Weights of a small transformer language model: attention and MLP in parallel.
Each number is 50 + 15 x the weight over its row's rms, rounded and kept within 0 to 99. Layers, rows and columns count from 0. The size before them is the row's rms in percent of the matrix's.

# layer 6 MLP up, 512x128, rms 0.0803, rows 371-425, columns 0-63
089:59 45 23 70 57 13 55 66 30 26 40 50 66 47 39 36 56 56 82 34 46 54 42 46 48 54 47 41 61 71 87 46 42 62 40 40 54 48 20 56 20 55 16 70 52 66 44 38 22 53 34 34 57 48 77 57 34 33 56 57 64 72 36 45
103:66 84 59 70 61 26 31 15 75 30 58 08 44 37 54 51 49 31 35 40 11 44 48 69 66 64 57 44 54 89 52 41 58 46 45 62 37 39 44 76 47 69 54 29 35 41 37 64 46 37 64 69 33 50 44 56 39 43 54 34 49 46 48 45
086:36 76 43 69 49 30 67 45 55 11 54 59 40 46 30 34 48 26 42 51 37 50 33 26 61 42 71 41 53 55 41 42 39 63 65 51 15 32 53 51 36 26 59 69 71 73 66 23 58 50 43 76 71 65 44 49 26 39 49 51 66 30 42 69
104:42 47 35 62 63 34 62 58 65 45 49 55 43 27 57 39 44 58 30 77 21 78 55 55 44 65 27 56 43 36 96 55 50 53 46 57 57 31 35 44 40 68 61 32 73 50 61 55 71 68 47 59 73 32 75 59 48 41 46 81 26 57 69 45
099:42 51 68 59 44 51 53 53 40 33 47 44 53 61 47 21 43 26 28 33 50 69 49 53 36 70 40 39 63 60 45 44 52 38 84 32 45 49 26 41 27 59 46 37 62 73 50 60 64 37 81 51 76 67 32 55 64 67 15 48 46 55 30 64
109:75 36 47 43 55 45 44 55 30 53 24 30 56 11 52 51 30 34 67 50 48 68 46 58 43 33 47 64 91 60 57 54 34 39 33 39 46 61 71 24 39 50 60 43 51 37 28 22 62 18 54 50 65 47 64 46 76 45 42 42 47 29 75 63
086:69 60 49 30 25 62 47 26 31 41 60 55 36 61 36 38 70 58 33 50 37 57 41 45 54 71 62 66 46 62 78 51 47 82 32 47 30 53 37 34 59 51 25 35 46 80 47 56 50 58 47 73 43 70 71 48 22 29 47 45 50 53 23 55
094:23 65 66 50 54 51 33 45 47 36 44 44 74 42 18 42 45 49 48 46 37 49 54 39 34 83 41 50 43 67 64 63 48 44 21 35 42 43 39 50 17 37 44 23 73 24 53 51 46 48 42 54 74 50 26 32 49 78 56 33 51 61 52 46
101:60 43 54 65 59 28 42 67 57 61 47 39 28 66 51 54 54 35 62 52 30 05 58 81 59 91 55 44 63 59 27 64 59 36 66 75 31 49 48 43 55 61 49 35 73 26 58 67 73 71 32 57 59 74 31 55 61 49 64 46 26 56 77 52
098:70 53 71 71 37 45 42 69 83 51 40 39 72 34 58 64 55 46 35 63 74 45 44 67 40 46 70 48 67 42 34 48 30 42 55 34 36 43 75 65 67 42 59 51 41 18 74 48 57 46 20 47 34 81 12 72 54 72 54 68 60 43 61 47
104:31 65 53 50 10 37 83 71 44 42 43 55 54 52 63 35 52 52 64 18 42 39 57 54 93 75 54 50 64 39 57 83 39 36 31 54 80 70 47 51 30 33 56 23 43 45 86 68 51 52 49 72 66 36 54 43 70 48 45 33 61 60 53 57
097:37 35 43 33 58 39 49 62 45 50 19 55 47 55 59 12 44 73 37 52 51 61 83 36 52 49 59 73 60 47 51 70 31 49 41 77 37 41 38 68 84 96 27 52 79 38 55 43 43 39 58 56 60 57 30 38 46 44 39 24 66 52 58 35
099:50 54 63 71 53 32 56 47 71 59 39 34 74 68 50 78 54 55 50 60 34 25 55 55 49 67 41 17 63 52 73 51 24 58 50 60 57 54 40 42 41 47 74 24 45 43 36 77 23 44 58 85 38 48 34 19 60 53 55 17 39 52 43 62
098:34 63 60 72 29 44 71 42 63 43 66 49 81 30 31 34 33 50 54 23 39 52 54 29 68 51 75 51 72 32 83 44 65 36 54 60 44 39 61 63 34 40 60 43 41 12 69 43 39 56 31 35 69 50 48 39 59 44 21 39 42 39 49 77
099:48 49 52 46 16 21 32 59 53 33 40 05 48 50 65 52 47 69 39 37 48 41 36 52 59 49 56 55 62 29 35 65 49 29 47 70 45 60 41 39 60 42 60 51 48 69 53 55 51 28 60 32 55 57 61 27 23 54 41 52 56 72 56 32
101:84 32 83 61 47 38 67 61 68 54 35 42 33 56 51 52 47 70 43 39 47 56 50 49 62 72 80 49 79 59 25 69 68 67 54 47 53 25 47 51 49 45 69 51 66 50 74 53 44 56 40 55 38 57 63 43 59 55 33 53 48 57 52 56
108:75 81 55 68 47 19 34 51 52 27 76 67 84 06 34 43 59 63 44 44 48 45 50 57 58 61 27 57 39 65 39 56 27 58 60 46 65 81 72 56 47 44 45 45 43 35 31 67 49 40 53 44 50 41 69 69 47 34 56 28 44 37 89 51
102:21 81 64 88 56 29 55 51 52 61 40 46 55 64 25 54 56 42 32 17 42 21 56 46 57 59 69 41 67 45 61 47 48 28 45 34 54 42 47 18 49 55 48 75 61 72 39 49 35 47 64 56 53 45 30 60 52 53 49 32 71 49 72 20
112:33 54 47 66 34 56 30 40 43 29 54 51 33 47 34 58 46 58 33 34 69 34 49 51 33 51 58 57 50 58 32 73 44 34 43 29 48 42 33 50 74 23 54 57 55 29 63 77 68 17 36 33 47 51 34 66 63 36 43 65 52 56 61 78
099:57 32 49 46 22 44 71 69 38 45 27 57 39 36 61 66 52 20 62 37 61 26 46 35 40 59 23 70 66 52 29 58 51 70 48 76 38 24 23 50 53 45 50 50 42 77 87 39 66 76 32 22 75 56 40 37 43 58 40 35 29 71 39 44
106:65 61 33 65 36 55 66 60 65 42 39 49 63 83 45 74 32 68 53 44 27 39 52 42 36 50 75 48 78 38 58 53 36 71 06 59 48 61 74 55 70 29 62 47 36 37 45 48 18 49 34 72 46 37 40 40 54 38 35 57 53 51 38 49
110:39 58 56 59 35 67 51 43 75 51 98 55 42 39 66 40 68 37 54 77 44 47 62 34 39 57 37 51 42 42 75 28 43 75 25 78 34 39 43 65 04 48 69 63 35 32 48 48 14 43 31 53 57 54 21 41 41 53 45 27 46 59 30 61
088:62 57 33 37 27 10 81 43 26 19 35 40 39 45 63 56 38 41 32 42 54 41 23 52 75 55 72 26 60 61 38 55 57 50 39 21 44 34 48 37 32 38 76 33 48 33 70 34 34 27 49 52 43 42 39 28 52 75 42 36 50 73 54 40
096:52 34 35 62 52 71 68 28 55 23 52 23 52 25 47 77 53 23 51 69 23 39 57 85 74 62 51 48 34 49 66 70 48 46 59 40 57 57 39 23 39 62 55 22 47 62 71 58 58 55 48 74 41 63 49 71 56 34 66 58 54 48 59 45
090:35 69 42 71 43 41 77 70 36 51 77 45 45 48 50 56 50 50 44 28 53 23 55 60 51 49 23 55 60 72 31 51 39 59 54 62 46 51 28 27 40 60 41 14 52 44 45 44 34 71 45 66 45 91 85 57 62 70 59 57 57 58 64 64
102:65 27 44 52 24 31 48 58 52 66 37 27 49 63 86 41 38 40 77 52 31 60 65 53 68 37 55 55 58 29 45 59 30 29 51 44 24 34 65 61 53 49 71 67 38 49 65 50 36 46 43 55 53 56 42 51 48 45 20 57 27 64 50 80
096:55 49 99 33 25 42 14 61 21 81 39 52 69 32 46 16 84 57 38 47 77 56 65 49 55 34 53 25 35 29 77 67 40 25 42 50 59 61 49 34 32 33 44 59 16 41 37 34 64 63 43 47 39 31 60 49 49 35 32 55 26 62 27 59
089:28 50 12 54 64 55 60 59 60 63 52 49 55 49 33 46 71 56 40 53 28 35 70 39 57 39 67 47 78 60 59 72 52 33 45 45 48 51 54 30 59 21 43 47 46 61 46 54 55 71 57 33 64 60 43 47 36 58 41 38 43 18 48 49
090:39 41 29 45 48 33 55 73 63 43 62 41 63 53 31 51 85 57 29 52 63 53 53 53 52 62 71 39 65 56 50 26 20 35 48 62 84 35 37 40 68 44 52 41 43 25 31 40 37 60 60 51 35 49 48 47 28 27 46 16 35 40 54 39
110:37 53 32 53 32 35 41 67 49 35 69 56 60 46 59 61 43 46 55 45 14 34 48 44 28 61 88 55 50 03 41 71 46 56 45 52 46 57 46 77 85 35 34 60 53 46 45 49 45 35 61 63 53 52 33 48 33 55 36 47 52 54 58 54
091:44 72 36 42 37 26 52 80 49 39 53 45 52 49 44 80 73 44 59 57 41 23 44 55 75 62 68 73 76 56 63 75 45 43 55 25 57 65 44 48 67 52 37 37 19 42 74 60 55 71 57 68 46 43 51 57 40 65 46 56 64 53 12 74
096:44 63 41 52 67 47 37 68 29 70 62 71 44 22 45 58 22 34 50 60 50 38 39 25 44 64 54 41 64 44 59 60 55 63 69 39 55 45 51 24 48 52 60 35 38 49 67 25 56 38 31 61 16 45 25 60 21 46 37 54 56 56 57 48
088:21 54 60 33 45 36 69 88 55 99 41 75 65 24 40 44 32 47 48 67 60 53 78 42 43 49 68 29 49 41 36 59 44 58 58 34 70 67 33 58 56 30 49 45 43 46 46 57 68 70 32 60 69 60 40 50 48 32 54 49 63 64 30 42
109:84 46 57 48 45 31 27 41 63 26 36 12 70 59 68 43 32 58 65 53 44 42 54 67 52 60 44 36 79 52 44 47 51 59 54 66 38 55 56 59 57 53 23 40 54 39 71 10 45 51 37 40 63 43 27 28 25 47 41 80 52 66 52 55
102:41 48 69 39 72 80 31 42 60 60 40 50 24 29 31 61 50 41 42 78 25 52 59 43 64 52 46 31 52 41 53 56 30 09 33 36 28 60 40 72 45 27 34 54 72 56 65 63 43 50 54 62 35 39 40 54 39 55 46 58 55 45 40 39
108:59 44 44 51 14 72 64 55 68 46 27 45 60 47 54 50 76 54 30 47 80 33 72 35 43 59 56 52 26 36 35 67 43 28 35 35 10 50 54 53 37 44 71 61 49 09 39 48 52 45 44 63 59 43 35 40 33 31 80 50 55 28 44 58
107:59 42 65 42 40 48 27 68 08 51 38 53 80 41 51 60 43 57 56 86 66 42 48 42 63 54 43 29 54 42 42 65 40 40 46 38 18 54 81 54 51 27 52 66 38 38 34 40 56 29 70 76 61 61 61 46 20 57 66 49 55 31 54 68
091:32 42 50 35 41 45 88 68 48 94 63 52 33 48 37 54 83 53 52 42 41 34 41 32 61 58 45 34 29 32 60 46 48 48 55 31 61 45 26 41 56 39 50 70 60 30 42 65 48 71 49 61 30 61 53 60 60 50 45 56 27 61 34 55
103:32 99 73 52 47 58 30 42 41 68 32 59 61 41 62 60 76 79 42 63 57 63 82 27 43 54 48 45 58 69 39 75 49 40 51 53 41 52 58 49 38 36 56 68 64 87 34 35 40 55 43 72 31 59 84 44 52 46 48 63 29 42 43 55
101:35 28 49 59 47 58 43 45 38 39 68 56 26 57 53 23 56 50 63 59 21 43 45 63 90 47 36 44 44 34 70 73 44 63 88 30 52 54 26 38 25 54 47 36 51 49 50 58 48 40 31 31 44 50 58 68 32 32 53 88 49 62 37 55
108:64 76 44 53 39 65 51 70 78 44 43 33 52 49 31 51 79 58 36 77 32 49 53 36 49 69 72 72 59 35 42 60 54 42 52 47 60 35 54 55 69 58 58 43 43 37 77 61 53 48 56 43 27 32 42 56 48 32 32 71 50 34 36 43
103:71 55 42 30 52 71 69 59 26 52 27 49 37 22 33 62 59 63 60 42 25 59 39 58 48 47 46 24 70 75 65 45 38 57 42 30 54 35 49 40 56 48 38 28 48 23 18 60 53 52 56 35 36 49 65 43 73 46 58 29 39 39 48 50
105:17 52 24 45 59 34 50 41 56 54 57 17 60 51 51 21 42 37 69 33 37 37 58 45 67 56 41 79 46 48 32 52 42 68 58 60 50 42 45 70 42 45 29 23 60 25 37 52 32 70 57 45 54 74 60 59 43 35 39 51 67 63 65 70
105:61 50 22 33 25 54 53 57 39 40 40 65 54 35 64 46 59 47 55 47 37 96 36 56 62 57 23 61 80 49 42 27 43 77 39 58 47 35 48 60 36 52 58 33 47 54 58 56 35 65 32 52 73 47 38 35 34 50 46 42 44 33 42 26
106:74 39 41 46 64 49 36 63 48 50 59 33 33 44 55 20 36 50 49 56 44 49 37 26 39 33 51 59 64 54 29 50 50 46 41 49 28 36 63 78 38 21 25 72 46 47 64 25 51 59 45 61 69 64 59 51 52 48 43 42 99 57 58 72
103:78 41 50 53 56 44 37 31 42 50 73 37 40 56 37 56 47 67 25 57 32 53 52 38 33 56 50 63 79 43 62 37 53 21 14 53 44 54 26 52 30 41 42 50 28 52 33 20 13 40 56 35 71 66 33 32 38 66 50 53 46 36 76 54
110:62 44 64 58 59 52 42 17 54 40 66 54 62 42 33 50 60 32 35 55 36 61 66 41 56 40 54 55 59 41 42 43 46 63 47 54 35 67 35 41 79 37 42 72 39 63 63 21 54 44 69 39 57 65 57 33 31 48 28 33 55 46 19 70
102:56 29 62 77 56 66 48 66 27 63 43 22 76 41 53 68 49 59 65 37 63 66 44 44 98 57 42 29 71 45 75 74 43 70 44 50 47 29 50 34 54 45 21 32 51 37 62 65 21 32 49 38 60 50 56 76 26 73 38 35 55 44 67 73
097:12 28 59 40 71 35 59 44 12 63 46 52 44 15 46 61 70 43 55 56 46 35 70 52 47 60 16 34 51 58 30 72 47 43 23 55 50 23 39 44 65 51 38 34 26 60 39 76 61 46 42 16 43 46 53 50 40 49 32 59 41 46 42 44
099:31 40 42 62 41 73 60 30 52 28 40 67 54 47 42 65 57 66 64 23 57 21 62 57 56 59 66 78 42 17 25 44 65 27 51 52 38 54 47 42 23 49 28 38 58 20 50 29 36 55 45 32 73 76 10 56 62 38 46 71 41 68 88 57
095:60 54 36 35 63 64 62 30 48 45 67 39 31 36 45 67 51 51 36 31 25 80 65 35 28 50 60 40 45 65 53 46 54 42 59 59 62 28 22 55 77 49 58 46 43 77 58 62 57 58 47 30 50 48 48 57 58 50 38 37 48 58 38 41
099:41 58 70 31 82 53 58 55 34 69 55 53 35 38 42 52 57 60 71 59 43 73 53 72 48 68 59 81 52 77 79 25 64 53 21 33 38 46 55 49 40 84 45 55 36 37 45 71 52 49 50 56 30 42 25 46 57 53 61 61 51 34 62 27
102:31 63 45 71 47 36 45 54 62 35 59 28 38 75 08 25 66 42 42 46 35 40 87 35 57 55 48 61 62 28 43 56 58 44 40 54 55 40 38 35 51 49 62 48 57 63 88 42 41 35 31 43 63 35 32 39 40 64 35 56 71 56 91 42
094:14 37 23 43 46 66 67 44 30 45 46 68 46 74 49 59 54 63 75 45 68 47 47 29 66 66 49 99 61 66 42 57 36 62 35 30 63 75 55 60 40 60 64 54 34 30 43 82 70 23 43 54 45 55 41 48 51 54 43 48 42 51 57 59
094:47 52 06 51 66 49 45 48 28 47 60 78 55 44 28 54 63 63 58 30 50 66 71 63 86 60 33 42 49 41 64 55 63 60 59 33 39 52 22 62 48 65 38 31 33 48 35 53 34 51 19 50 44 45 34 41 52 73 52 46 63 73 32 70
# layer 6 MLP down (transposed), 512x128, rms 0.0811, rows 371-424, columns 0-63
092:53 18 48 66 51 52 43 50 55 58 43 74 65 47 71 67 52 40 65 40 74 69 57 44 57 33 60 67 25 41 51 38 25 64 65 53 40 30 33 59 30 64 34 54 58 71 62 61 76 55 62 43 39 43 55 43 74 63 35 67 56 45 67 56
104:41 39 57 57 80 42 62 61 37 51 61 49 54 40 59 63 60 40 45 64 46 47 68 29 72 51 47 39 41 36 39 54 82 47 53 37 52 27 43 53 60 70 53 34 61 43 11 48 35 49 48 26 46 58 44 79 45 37 60 39 39 54 55 61
093:56 14 29 62 45 48 57 61 73 34 67 10 58 60 34 57 55 61 49 51 58 63 52 46 49 36 64 51 15 36 62 38 38 57 62 46 20 44 19 61 38 43 33 35 43 45 57 39 36 55 54 65 45 25 35 68 81 49 53 48 69 48 63 41
099:38 69 56 24 57 70 27 46 40 52 56 45 57 52 20 53 34 31 69 51 56 22 18 52 63 75 46 46 33 66 29 38 58 60 56 51 60 30 61 35 56 58 52 62 37 60 23 50 57 46 29 50 50 44 39 56 77 50 49 36 64 47 34 39
088:35 44 59 62 47 39 63 60 84 66 58 58 34 56 23 74 83 37 83 38 47 35 33 58 53 29 68 62 74 47 67 27 55 47 44 13 62 48 67 44 74 46 50 55 38 09 51 46 54 67 38 49 48 58 69 51 62 52 45 65 43 62 51 38
104:60 45 64 71 60 45 36 61 34 36 93 34 34 37 45 58 51 60 35 55 06 23 75 19 51 61 48 55 64 50 62 67 71 60 46 52 63 43 44 45 60 41 48 28 57 68 63 54 59 55 15 41 45 60 42 37 11 38 54 54 52 40 44 25
102:62 45 57 73 31 58 47 56 34 25 32 68 29 46 64 48 71 85 35 57 15 51 42 48 67 61 36 46 60 55 34 38 56 49 53 31 70 56 51 56 48 69 72 81 53 22 26 68 62 46 36 24 31 45 58 54 47 25 63 50 52 40 31 31
098:70 00 32 33 58 20 74 36 44 46 20 60 65 25 65 35 41 50 30 36 43 68 56 52 55 23 58 51 51 57 33 26 39 61 55 36 42 46 59 57 60 66 54 77 53 65 40 56 40 25 43 51 26 57 49 46 51 45 44 40 59 33 57 48
092:49 49 50 56 51 56 54 43 24 34 39 53 39 52 45 37 62 59 59 40 28 48 65 32 39 04 42 60 63 43 57 56 18 50 84 40 49 52 61 64 18 46 56 60 48 93 33 65 49 58 24 28 40 45 60 51 28 52 42 61 86 71 23 56
092:43 51 35 28 56 30 50 46 51 49 30 32 45 44 72 40 72 62 81 66 72 51 47 57 49 54 65 59 54 70 44 15 56 38 82 26 36 60 67 44 66 66 39 73 62 83 53 42 59 62 44 35 08 52 43 45 42 65 57 47 51 50 29 43
103:51 52 45 36 45 44 53 47 53 46 66 82 48 80 49 57 56 52 60 55 61 45 57 57 19 50 80 40 50 28 37 28 72 87 67 69 25 50 74 40 40 58 19 42 49 47 25 44 72 08 49 45 27 55 36 71 53 34 48 55 46 51 51 50
113:34 68 45 52 93 88 78 87 41 52 48 61 41 54 48 62 48 56 65 42 84 58 28 66 64 56 51 57 31 40 47 46 47 80 63 44 58 39 61 63 38 37 56 68 31 66 42 81 40 49 37 56 62 32 67 75 55 57 34 55 59 76 40 56
098:68 42 67 44 59 17 08 49 42 44 50 57 90 64 56 18 51 39 31 53 41 72 64 65 61 49 67 44 44 63 51 41 57 57 54 53 50 21 41 49 53 62 49 47 39 38 43 69 43 13 44 35 64 54 40 59 48 34 64 33 67 16 28 65
100:32 61 51 21 41 33 68 45 51 59 27 51 38 39 59 29 48 28 24 46 43 55 44 75 69 29 53 31 46 44 27 37 64 45 23 50 22 40 58 59 22 55 47 57 60 29 60 50 68 32 38 49 42 66 15 45 62 47 64 59 29 54 56 28
095:52 45 29 69 87 47 27 54 57 38 46 54 67 38 40 39 58 37 79 67 50 64 54 54 56 39 56 44 86 43 73 62 50 53 55 56 54 60 70 34 72 52 78 43 35 34 56 55 58 58 45 66 50 53 61 84 51 27 48 68 62 55 30 63
114:77 30 45 76 42 40 47 20 52 61 41 55 27 49 71 51 63 25 45 41 60 47 47 48 49 54 60 70 52 64 53 40 48 69 00 54 54 32 58 66 46 31 59 41 58 31 23 38 65 62 35 48 63 66 51 36 51 68 43 25 78 78 57 48
100:36 41 54 42 52 35 23 61 55 65 56 76 33 53 56 55 22 55 41 50 60 45 09 55 70 64 44 45 52 53 73 78 48 34 67 65 65 56 34 35 68 27 36 66 15 65 61 56 37 50 62 48 63 25 53 49 62 40 51 47 41 44 39 57
103:52 53 37 40 55 41 24 56 48 37 18 41 23 42 16 29 00 50 70 71 61 53 42 58 51 49 71 45 35 69 62 41 79 53 43 45 23 56 43 52 34 63 30 52 58 67 42 47 66 80 35 39 31 39 34 47 42 43 30 55 32 46 67 52
102:53 84 45 40 66 59 31 58 15 50 57 69 50 45 37 42 53 59 75 22 44 57 57 37 81 52 79 60 77 48 47 87 49 78 33 55 53 29 20 54 39 41 59 33 50 49 46 78 57 51 50 34 55 56 35 37 21 28 50 51 45 40 24 43
104:42 62 42 51 72 40 65 78 59 34 35 22 45 62 13 46 51 54 54 47 37 40 45 24 26 57 70 39 56 53 30 31 60 44 57 56 59 53 39 36 78 41 48 62 37 48 64 53 28 50 42 63 54 30 06 36 62 70 44 41 33 68 47 54
093:31 72 52 62 25 41 40 31 50 33 55 54 57 25 66 55 68 56 40 16 37 32 68 37 22 50 49 57 30 62 26 38 60 21 88 52 26 32 32 51 54 55 41 12 85 47 41 74 75 52 53 27 35 57 74 41 53 40 39 29 36 45 56 26
100:49 77 52 58 33 52 49 40 71 33 38 31 52 57 49 64 50 48 46 56 52 52 44 45 84 73 75 60 42 54 75 67 39 15 53 30 40 67 50 85 40 55 45 40 46 33 35 61 55 45 58 47 56 36 41 47 40 57 43 63 61 58 44 34
088:66 54 48 42 63 53 74 23 58 30 27 20 25 66 76 56 40 31 57 29 55 61 55 58 38 44 57 38 47 47 41 48 12 46 42 79 68 55 50 84 25 36 41 66 47 52 38 38 26 55 56 62 51 82 52 39 46 39 36 45 53 49 32 64
095:46 71 46 44 84 64 55 58 24 55 53 71 56 47 50 33 60 75 40 73 45 49 20 60 52 44 57 56 50 76 73 65 76 60 40 62 49 45 61 41 63 77 51 74 60 47 41 64 71 62 61 57 47 61 54 53 66 58 60 48 51 65 53 41
111:71 48 58 30 49 21 51 55 54 55 70 48 46 36 58 53 56 25 30 47 51 74 69 54 70 45 58 58 51 50 59 47 63 44 48 65 28 42 46 43 26 41 70 53 75 58 33 44 60 69 42 49 57 57 55 28 39 58 48 66 61 55 36 93
101:33 58 34 27 35 66 51 78 42 46 66 53 34 60 54 28 33 53 56 59 53 59 44 60 42 51 44 54 53 55 57 44 34 56 57 21 62 57 73 50 68 44 52 54 71 68 62 53 58 40 84 69 76 50 45 58 68 59 44 43 67 73 48 54
093:51 56 07 56 29 53 33 75 42 32 30 63 74 68 34 64 66 40 61 43 23 61 50 55 74 25 44 76 43 67 66 45 53 52 86 55 56 58 54 41 23 44 66 80 38 45 63 67 69 88 44 49 39 57 55 39 53 68 49 40 48 38 48 32
100:53 45 49 43 44 40 56 29 84 65 78 60 53 51 65 52 58 21 62 71 81 38 49 59 63 76 31 66 69 43 49 34 47 30 42 29 54 69 55 61 27 65 54 53 24 32 32 59 70 52 63 50 40 78 30 62 59 59 53 35 64 55 64 44
095:34 67 49 19 65 39 41 49 15 26 53 49 64 48 48 57 52 32 36 71 39 65 31 45 56 81 61 39 40 68 55 51 40 47 57 66 45 43 38 75 32 33 56 64 46 43 21 23 66 55 23 62 49 39 24 63 47 32 45 54 19 48 32 42
099:61 60 79 40 65 33 44 49 35 47 58 39 52 48 55 34 51 48 44 55 64 45 44 45 37 45 53 79 17 55 83 46 21 70 32 53 62 66 56 19 54 62 48 49 43 62 57 43 37 60 40 49 27 66 62 44 32 40 48 64 51 40 86 41
084:69 30 61 37 65 65 35 56 32 81 46 53 24 78 60 58 37 56 68 43 54 43 61 49 47 25 35 40 45 43 60 26 53 37 66 34 36 46 66 38 62 47 53 48 50 31 55 62 48 66 43 75 58 46 61 60 67 50 69 49 52 43 54 26
097:40 59 48 35 29 48 27 62 42 56 66 22 35 37 59 44 36 44 86 29 64 09 29 57 43 53 53 48 55 48 48 37 47 38 44 45 34 23 53 33 67 46 67 57 84 26 76 52 52 68 75 58 36 56 67 50 48 75 43 43 18 26 75 47
095:32 41 40 50 40 36 76 83 66 42 48 44 38 51 73 35 48 59 52 71 57 28 57 50 59 63 60 59 61 36 48 44 56 73 59 55 59 52 57 50 68 36 64 57 49 51 58 56 40 54 61 51 37 42 49 46 71 33 44 45 43 66 68 24
105:42 56 64 21 36 55 30 42 26 22 59 57 48 63 64 21 70 30 64 70 51 64 60 62 38 83 67 75 48 64 09 48 67 61 54 47 58 35 67 37 41 50 47 53 65 37 45 30 52 44 40 84 42 33 61 46 32 53 52 47 84 61 45 36
097:39 40 54 44 72 36 44 71 59 71 63 46 44 28 56 82 33 78 78 46 49 40 59 68 31 34 78 45 58 47 69 35 53 59 72 51 63 61 74 71 35 37 64 50 12 56 41 67 21 77 41 61 28 51 81 33 57 42 52 52 38 52 62 50
089:46 35 57 66 60 55 62 49 71 51 33 44 41 23 39 66 60 32 60 35 21 67 73 60 16 86 19 40 47 42 53 34 47 21 13 39 40 66 71 26 69 37 63 29 45 51 54 64 31 56 61 39 49 51 62 74 33 60 51 61 38 46 63 46
105:68 61 47 64 33 52 83 59 78 47 64 58 74 43 54 45 49 36 53 59 54 08 42 47 51 62 40 49 63 62 44 52 52 68 56 69 53 21 47 37 59 43 35 48 64 60 50 40 47 62 61 47 33 23 25 61 45 33 60 58 51 50 63 44
095:79 58 35 52 63 84 52 45 51 49 65 40 47 45 70 35 52 63 24 64 29 48 66 29 39 56 35 40 68 56 47 62 63 75 71 89 81 18 41 56 49 48 62 46 27 53 60 30 54 63 36 62 35 66 26 43 35 35 66 54 63 74 60 40
098:30 66 36 31 43 29 55 47 50 72 25 33 70 63 32 27 64 29 50 72 82 35 64 37 43 66 48 51 22 82 32 39 43 61 49 28 41 59 52 58 40 59 74 50 70 46 50 44 62 45 39 54 34 43 66 33 34 33 19 38 43 45 45 29
095:67 69 65 15 52 31 66 48 22 61 69 60 37 50 38 49 40 66 39 53 72 53 52 79 49 56 41 48 59 79 66 80 76 50 76 71 54 48 65 50 45 32 46 57 37 43 71 79 67 51 46 43 56 19 52 64 22 61 43 67 56 49 57 43
102:78 40 69 56 29 53 49 63 44 67 57 52 37 35 24 45 79 54 60 71 62 49 70 68 68 68 48 31 38 46 86 60 60 38 32 37 58 47 58 54 83 32 32 39 70 47 47 67 65 50 27 46 46 38 40 50 41 69 44 70 39 72 42 65
090:47 61 60 65 52 62 35 48 44 52 48 54 47 13 29 43 44 52 52 37 45 41 52 43 43 49 55 80 42 35 72 83 51 33 29 51 59 49 37 47 53 37 19 68 64 42 54 49 47 35 54 48 63 65 28 37 41 18 68 42 42 39 53 33
091:42 78 59 63 53 49 43 34 38 69 36 45 26 63 19 51 56 32 33 60 65 47 37 31 81 61 42 61 40 54 45 74 38 62 30 56 89 72 71 54 61 53 45 05 60 79 48 54 51 46 49 64 42 40 42 37 63 47 60 27 51 63 74 57
098:54 75 44 63 73 73 54 24 30 53 74 27 62 32 28 59 46 53 54 48 52 39 43 37 82 23 42 56 45 62 70 56 44 35 50 23 57 45 51 55 49 43 75 53 55 42 67 54 48 48 37 74 45 34 66 64 51 66 43 31 33 46 58 65
096:31 51 47 48 35 70 72 32 41 39 58 41 35 80 66 56 41 85 48 67 91 51 55 54 37 38 56 59 49 36 31 31 16 60 33 52 47 54 65 47 76 49 39 37 53 28 56 73 67 59 51 05 56 75 44 39 56 58 49 57 57 38 19 56
102:76 57 31 34 52 51 66 62 70 70 29 58 45 51 43 47 67 42 40 54 28 60 58 43 58 45 43 56 51 53 34 36 38 38 50 79 16 56 28 49 53 60 62 59 56 77 69 52 61 47 71 84 45 51 79 25 44 77 33 38 43 73 46 62
089:68 33 26 48 69 19 41 54 66 50 22 62 45 73 59 58 70 40 99 44 54 26 46 48 60 23 73 36 40 56 35 53 70 64 48 35 36 51 39 42 27 58 39 43 46 48 53 54 48 32 50 32 36 61 46 40 85 16 77 53 07 44 53 27
096:40 49 51 49 59 42 26 58 57 53 21 75 67 51 52 30 70 56 62 40 43 60 41 80 40 49 46 43 35 26 58 70 32 35 37 66 56 24 38 35 57 75 44 53 56 53 59 55 53 58 48 44 24 57 46 51 53 59 61 54 53 28 62 58
093:61 32 44 75 55 43 34 84 70 59 58 69 70 52 37 42 57 47 42 23 33 56 52 39 56 66 60 30 53 30 66 35 65 11 57 85 58 79 54 32 33 51 41 70 30 39 46 18 45 45 49 29 83 52 48 66 52 50 52 50 44 41 56 70
097:42 48 91 44 47 45 65 34 64 49 31 54 32 69 67 68 61 37 64 57 43 36 32 53 41 45 54 27 62 65 49 38 81 96 77 68 50 33 45 59 34 38 26 64 51 58 72 67 28 32 55 57 26 44 47 36 37 51 70 48 59 72 34 69
110:50 39 62 27 38 72 67 75 57 42 35 65 67 33 39 72 55 42 41 53 37 37 20 49 49 41 44 77 64 43 48 51 25 60 47 48 32 33 81 53 34 26 40 63 14 42 32 62 28 74 66 42 55 69 42 42 60 61 56 54 42 67 81 61
106:76 49 63 34 37 32 39 51 36 36 64 21 52 43 79 56 47 28 44 49 64 64 31 70 38 56 58 49 51 63 60 46 27 52 41 42 46 60 49 47 44 64 70 38 60 41 76 50 60 34 43 54 70 45 41 70 66 67 30 52 64 44 66 43
102:81 41 70 45 33 41 48 42 21 61 42 74 46 50 45 75 56 34 40 54 56 87 64 38 58 39 46 35 71 72 45 40 37 62 42 76 48 59 46 66 36 38 55 69 54 43 26 72 49 20 53 32 33 66 48 66 26 41 27 35 53 59 23 32
099:58 63 50 64 27 48 60 51 71 50 39 70 51 39 69 51 52 41 51 67 40 55 56 52 46 42 63 29 56 54 38 20 44 74 47 61 69 60 46 62 83 34 52 35 31 77 46 40 34 52 55 28 49 37 50 28 38 45 58 51 39 28 51 45